Weights of a small GPT-style language model, trained from scratch on English Wikipedia.
Size: 25 layers, 2 heads of 32, vocabulary 1024, 1.33M parameters.
Each number is 200 + 20 x the weight over its row's rms, rounded and kept within 0 to 999. Layers, rows and columns count from 0. The size before them is the row's rms in percent of the matrix's.

# q: layer 14 attention query, 64x64, rms 0.319, rows 0-24, columns 0-63
# k: layer 14 attention key, 64x64, rms 0.317, rows 0-23, columns 0-63
q0,102,197,218,189,180,184,211,221,178,189,212,203,198,155,204,205,165,177,155,221,181,215,210,181,179,190,162,203,195,190,193,222,218,200,176,201,197,204,244,244,229,199,200,218,193,193,190,228,183,233,226,193,181,183,196,199,207,194,182,235,208,164,194,203,177
k0,099,187,207,195,228,209,211,215,209,199,234,184,212,191,229,192,190,173,178,195,197,207,186,170,181,190,166,185,166,173,219,219,191,216,198,187,217,198,201,220,190,201,177,239,191,207,203,203,185,216,246,231,228,225,173,164,217,182,203,239,200,170,198,232,206
q1,105,189,203,222,181,202,194,224,215,209,209,182,187,199,157,215,160,207,234,230,200,190,199,188,189,188,188,244,203,209,205,256,182,202,208,214,227,214,188,187,195,184,192,204,189,160,235,163,205,228,232,190,213,192,191,206,206,227,207,223,193,167,191,194,208
k1,098,223,196,184,186,195,225,211,241,220,199,200,182,194,186,207,168,193,186,190,172,186,177,183,216,198,192,217,195,206,180,162,196,202,204,205,199,210,234,192,184,160,191,224,188,182,227,197,192,246,243,164,190,211,213,179,217,230,200,179,183,196,188,156,213
q2,088,214,221,236,196,190,224,170,214,209,189,196,184,202,212,235,223,189,188,179,195,231,186,218,170,174,190,237,193,194,219,217,198,214,169,210,186,209,197,186,251,181,192,171,183,179,210,237,172,182,217,185,187,186,196,168,199,202,222,190,184,205,218,168,220
k2,090,226,191,207,227,179,213,198,193,204,155,180,216,181,198,197,212,193,235,197,184,215,204,216,175,174,215,236,180,172,208,216,229,223,190,191,242,179,203,198,185,203,183,181,176,160,228,225,212,203,200,194,187,200,185,190,229,188,210,213,202,163,207,170,234
q3,087,198,204,185,195,247,209,181,183,214,236,218,191,169,214,203,196,206,172,210,189,169,176,193,188,208,209,219,182,224,186,175,230,208,218,195,154,174,221,184,209,193,199,186,196,214,182,231,248,222,181,163,175,193,200,186,217,201,199,212,181,206,172,225,190
k3,101,185,202,193,219,212,192,173,178,171,213,214,215,169,198,210,246,173,203,157,218,169,190,185,186,220,200,179,172,187,203,197,206,238,192,206,197,226,183,226,193,201,217,164,223,229,198,199,181,194,223,194,190,197,167,212,224,163,185,192,191,170,176,200,183
q4,092,178,193,198,254,197,204,205,182,221,218,218,219,238,207,211,187,250,200,207,208,171,201,191,196,199,200,223,181,204,232,182,203,206,203,204,234,200,208,212,211,216,190,193,251,159,210,186,174,205,195,214,197,216,216,177,182,229,196,227,179,208,180,221,230
k4,093,196,199,209,220,163,205,178,166,208,222,184,217,208,190,238,172,232,204,200,188,165,213,190,194,215,218,213,192,196,217,175,196,146,217,217,208,231,194,189,190,214,204,209,234,206,230,197,158,222,201,216,193,183,208,211,170,206,224,219,176,163,195,209,194
q5,101,209,228,201,223,175,191,166,240,206,196,164,229,241,219,190,205,225,186,183,198,209,195,193,248,203,234,207,232,172,184,186,198,187,195,188,208,193,185,244,202,182,211,197,177,218,207,215,190,220,225,176,199,198,198,215,205,239,211,196,230,198,195,207,224
k5,103,203,200,204,208,197,208,199,199,230,177,153,193,228,183,207,195,196,198,231,196,203,172,153,218,182,217,211,194,190,191,171,176,199,195,193,183,211,225,206,180,243,215,210,230,202,166,221,210,206,181,206,199,212,211,242,208,209,231,209,215,238,183,175,237
q6,116,180,158,191,213,190,228,163,209,231,176,209,200,211,196,273,184,183,226,209,201,208,170,183,212,223,209,191,225,196,184,195,226,219,208,184,198,182,172,203,205,203,229,202,155,200,198,181,207,211,212,215,214,209,179,180,212,178,170,202,217,206,200,203,207
k6,112,217,179,208,184,218,204,168,182,190,218,209,233,205,181,187,172,209,175,211,246,227,142,205,190,207,200,190,219,209,142,187,211,192,160,194,213,197,202,174,193,211,201,208,196,205,184,186,214,210,195,175,176,211,210,188,178,167,214,207,199,175,183,181,213
q7,101,200,223,199,215,219,230,216,246,201,207,172,171,176,196,213,196,205,190,197,214,196,197,190,225,243,207,178,192,208,213,185,181,216,237,183,171,227,216,215,194,220,156,223,195,227,208,201,193,212,225,230,207,218,186,192,196,185,184,163,172,228,179,195,220
k7,108,181,202,200,200,196,210,245,188,194,216,188,215,179,201,207,223,228,207,215,234,227,194,236,214,252,230,224,195,180,179,164,179,229,201,215,201,228,202,219,184,213,169,195,191,205,206,189,221,229,224,186,191,184,198,213,182,186,179,212,193,242,186,186,184
q8,100,210,220,203,219,197,227,190,200,218,224,217,162,214,179,224,205,197,187,205,159,204,152,199,226,211,215,217,175,184,224,181,181,195,185,202,245,177,181,181,182,155,223,234,201,224,209,178,173,195,193,200,202,190,180,172,187,176,207,184,199,194,194,197,215
k8,097,226,190,197,197,202,218,200,212,184,185,178,213,182,163,216,160,206,190,199,174,202,189,226,210,207,196,203,181,169,192,172,189,170,186,209,212,209,208,170,206,205,235,204,250,150,204,200,182,213,190,155,217,220,200,209,196,170,181,205,230,191,175,224,202
q9,103,189,173,222,207,195,196,226,199,161,180,177,193,195,217,185,199,211,194,203,181,197,208,228,210,191,172,178,190,234,162,185,204,227,200,179,193,173,177,187,212,187,212,206,181,225,149,217,209,213,198,205,185,231,177,197,201,232,221,147,228,177,204,195,202
k9,104,155,187,208,216,213,177,230,211,180,189,215,192,208,219,191,187,169,216,229,208,207,204,220,168,204,174,243,198,207,192,186,184,230,208,189,190,201,183,205,241,190,240,209,218,215,175,200,176,170,176,185,193,211,176,219,209,231,209,191,183,164,208,175,186
q10,096,192,167,228,206,211,186,233,174,193,212,195,206,210,207,177,217,160,171,194,200,194,175,158,206,188,151,205,186,186,180,200,176,204,207,200,237,217,214,221,183,214,205,233,178,207,190,179,164,158,184,172,203,193,207,194,230,196,217,207,181,215,212,182,197
k10,090,208,169,167,224,223,207,173,219,184,189,208,193,209,249,238,180,188,227,216,213,216,202,213,218,225,193,176,171,203,185,177,193,202,223,228,214,169,214,202,202,187,198,218,218,179,204,206,190,197,192,174,179,221,222,188,213,225,234,199,209,187,221,249,205
q11,119,184,202,217,194,215,166,151,226,195,200,224,189,191,167,205,175,197,199,214,181,214,191,220,202,232,200,188,243,201,222,238,140,177,218,204,207,171,208,222,201,177,184,185,213,203,191,214,199,187,170,204,199,198,214,199,190,235,174,211,185,216,179,192,194
k11,110,199,191,205,197,209,165,163,236,206,209,169,200,193,184,171,177,211,218,163,190,198,194,205,185,194,227,170,207,226,207,165,183,176,216,197,205,181,161,225,179,181,190,189,220,211,203,192,229,200,200,195,199,199,184,200,208,211,152,230,185,249,210,180,208
q12,116,193,189,219,201,229,179,184,179,208,209,219,177,242,185,200,194,216,181,192,216,196,222,209,241,222,194,191,216,182,204,156,216,222,196,188,158,220,206,193,177,200,201,218,208,203,186,178,186,211,225,214,187,170,207,193,227,184,170,203,222,214,246,177,237
k12,096,207,183,188,212,244,201,187,191,207,222,217,175,210,203,176,218,217,192,221,199,222,203,212,198,235,213,188,230,199,206,188,200,188,182,248,166,185,222,173,181,207,226,177,187,167,205,196,179,225,200,239,170,228,196,223,192,208,196,224,238,174,207,181,197
q13,098,174,200,208,222,217,201,201,197,190,191,179,199,189,212,209,187,203,203,238,198,197,198,209,185,219,226,265,233,206,215,166,195,207,186,202,182,205,216,210,185,244,211,208,230,156,184,230,208,198,196,251,196,199,178,181,202,199,232,168,207,202,220,201,195
k13,091,184,200,229,200,180,222,201,214,196,194,180,206,196,206,191,205,212,194,226,218,209,204,210,204,184,204,172,228,216,209,177,164,197,168,200,200,225,167,203,196,201,184,190,203,196,195,244,202,221,183,223,168,161,131,192,183,216,192,191,208,179,228,206,158
q14,117,201,179,208,149,199,236,189,216,208,181,167,213,167,183,183,152,211,196,189,199,156,228,198,204,187,179,204,193,192,203,170,225,171,222,217,225,210,212,205,187,176,198,210,196,214,199,186,198,171,233,183,192,187,204,215,200,176,180,178,215,228,193,229,190
k14,117,216,191,206,174,197,230,203,189,213,237,226,204,180,172,180,185,205,178,190,191,192,171,181,221,243,191,227,214,187,237,196,177,232,216,225,225,196,184,176,194,187,203,227,194,215,189,201,206,169,205,205,170,223,198,218,191,194,182,174,170,213,186,245,215
q15,104,191,189,203,192,228,210,230,199,210,176,186,169,237,237,204,215,224,209,217,152,230,202,222,171,170,199,185,179,201,183,197,184,161,223,192,201,208,186,213,208,236,184,184,255,198,176,190,176,205,197,183,208,196,216,180,224,210,214,191,216,201,190,199,209
k15,101,200,199,172,241,187,203,186,209,230,200,220,189,182,240,188,168,204,209,193,158,214,202,194,213,187,229,237,187,194,172,237,217,188,183,225,170,213,172,219,180,217,217,202,191,229,192,208,192,168,171,179,201,190,195,170,195,208,209,197,206,205,216,163,186
q16,104,178,175,166,217,204,203,205,195,220,211,196,221,186,184,185,225,190,181,205,184,196,233,185,182,170,192,198,194,173,199,213,191,232,236,240,233,176,175,183,180,170,180,212,177,193,203,235,186,184,196,203,181,207,234,161,209,225,224,205,197,185,220,220,186
k16,094,195,208,211,183,200,195,173,207,224,172,183,189,196,213,169,176,172,218,198,218,205,229,201,198,198,161,167,227,198,220,193,228,212,220,244,229,216,220,198,206,206,166,198,248,165,201,217,201,184,216,212,218,164,207,186,209,185,209,167,171,205,211,211,195
q17,105,180,213,211,194,183,160,166,222,202,200,200,204,186,242,215,179,230,218,208,195,166,226,213,225,211,214,175,189,198,185,211,209,189,199,210,199,186,191,209,206,191,208,231,186,188,204,194,213,224,204,188,251,199,204,169,245,177,206,205,172,196,228,164,232
k17,113,219,203,235,195,183,189,208,226,222,207,208,168,162,191,197,203,190,205,238,184,188,191,211,207,212,205,187,214,219,199,202,182,176,172,232,230,210,202,214,190,203,243,186,187,212,179,200,197,249,206,199,237,203,228,214,207,182,235,223,186,200,224,158,216
q18,094,193,208,238,205,229,189,183,206,198,179,202,224,180,207,199,197,183,199,205,230,221,217,234,193,165,225,183,208,178,177,182,184,193,178,205,190,192,184,210,233,208,214,219,172,157,163,184,191,245,208,195,229,174,219,174,167,192,198,177,208,206,209,226,201
k18,105,184,179,189,235,163,152,195,222,197,198,207,209,161,190,182,200,173,180,216,234,202,172,195,223,153,232,196,204,195,200,200,192,198,208,201,216,209,184,139,194,200,200,200,205,203,173,177,170,207,199,202,206,195,213,238,210,205,180,203,194,197,220,190,174
q19,099,205,208,227,254,206,181,193,184,185,206,179,214,211,209,190,205,175,196,212,153,225,180,194,202,191,198,193,167,179,178,208,196,224,212,216,237,212,204,180,176,189,200,166,200,152,186,226,191,176,214,170,209,228,206,217,218,211,193,212,214,177,177,226,190
k19,098,208,237,211,229,191,189,152,181,180,221,203,177,216,185,222,189,163,215,218,203,215,190,189,181,165,199,207,195,178,191,182,183,224,227,220,164,201,218,234,202,165,199,207,219,187,227,216,164,179,185,202,212,207,225,190,214,200,177,186,185,173,213,195,222
q20,111,177,242,185,195,195,223,187,200,188,205,223,184,221,223,182,235,219,199,219,200,170,183,234,183,179,204,182,194,203,234,182,209,202,227,191,199,201,228,195,217,223,254,169,184,218,195,216,185,206,245,219,205,192,207,173,187,197,199,209,208,185,214,242,198
k20,112,212,209,193,223,181,195,184,232,208,221,221,199,202,207,183,223,201,184,232,221,163,190,227,187,196,201,230,203,204,226,221,222,193,202,187,176,229,240,194,180,242,235,210,190,196,207,235,178,179,225,205,190,194,202,194,172,150,183,210,189,201,201,226,183
q21,098,175,243,209,197,212,186,194,196,170,198,215,221,198,197,177,196,190,218,171,169,182,212,183,194,197,196,209,189,183,213,199,227,220,225,175,172,171,223,205,198,197,189,220,201,188,167,167,159,196,191,168,209,219,173,224,183,215,246,193,211,220,172,227,191
k21,112,195,239,193,186,197,198,201,201,187,214,202,199,202,205,206,199,187,189,222,195,193,209,179,196,207,200,188,172,181,252,207,205,232,226,174,193,154,225,187,193,170,197,215,201,198,201,207,162,187,193,184,201,152,181,206,210,184,213,221,208,239,192,159,151
q22,104,178,189,183,203,180,218,173,227,202,210,182,198,252,216,168,176,176,223,213,200,196,195,213,218,213,199,213,156,190,196,196,185,235,188,226,191,203,180,198,178,192,209,197,220,193,204,195,236,247,178,217,228,173,189,183,197,197,146,199,198,202,205,214,196
k22,111,198,205,195,174,178,187,205,206,187,201,164,205,245,215,206,189,198,188,180,207,181,193,240,215,208,209,191,201,198,163,194,194,200,161,206,187,190,206,172,147,185,213,191,175,204,204,212,206,206,178,229,247,172,239,213,204,198,195,172,183,186,220,202,164
q23,106,183,223,191,206,206,196,171,182,168,205,194,242,225,182,211,201,207,178,159,188,231,193,215,197,177,212,176,173,200,202,187,227,200,225,164,207,215,211,188,207,219,169,206,223,196,198,179,218,190,185,181,228,189,203,151,200,201,196,233,228,172,230,217,206
k23,109,194,212,217,199,204,201,184,198,237,200,184,186,167,207,226,186,191,200,186,201,240,213,180,199,183,190,206,190,176,206,218,220,205,209,190,197,221,222,184,175,200,244,199,185,200,215,178,209,162,198,201,230,214,215,222,169,191,208,246,205,178,212,171,138
q24,104,198,227,190,200,186,170,182,212,182,172,206,194,222,190,215,194,206,195,188,195,184,214,165,149,197,203,180,219,209,183,183,223,212,173,191,181,199,227,160,189,231,187,175,202,197,212,177,192,220,181,207,252,210,195,188,191,218,183,159,187,213,219,220,235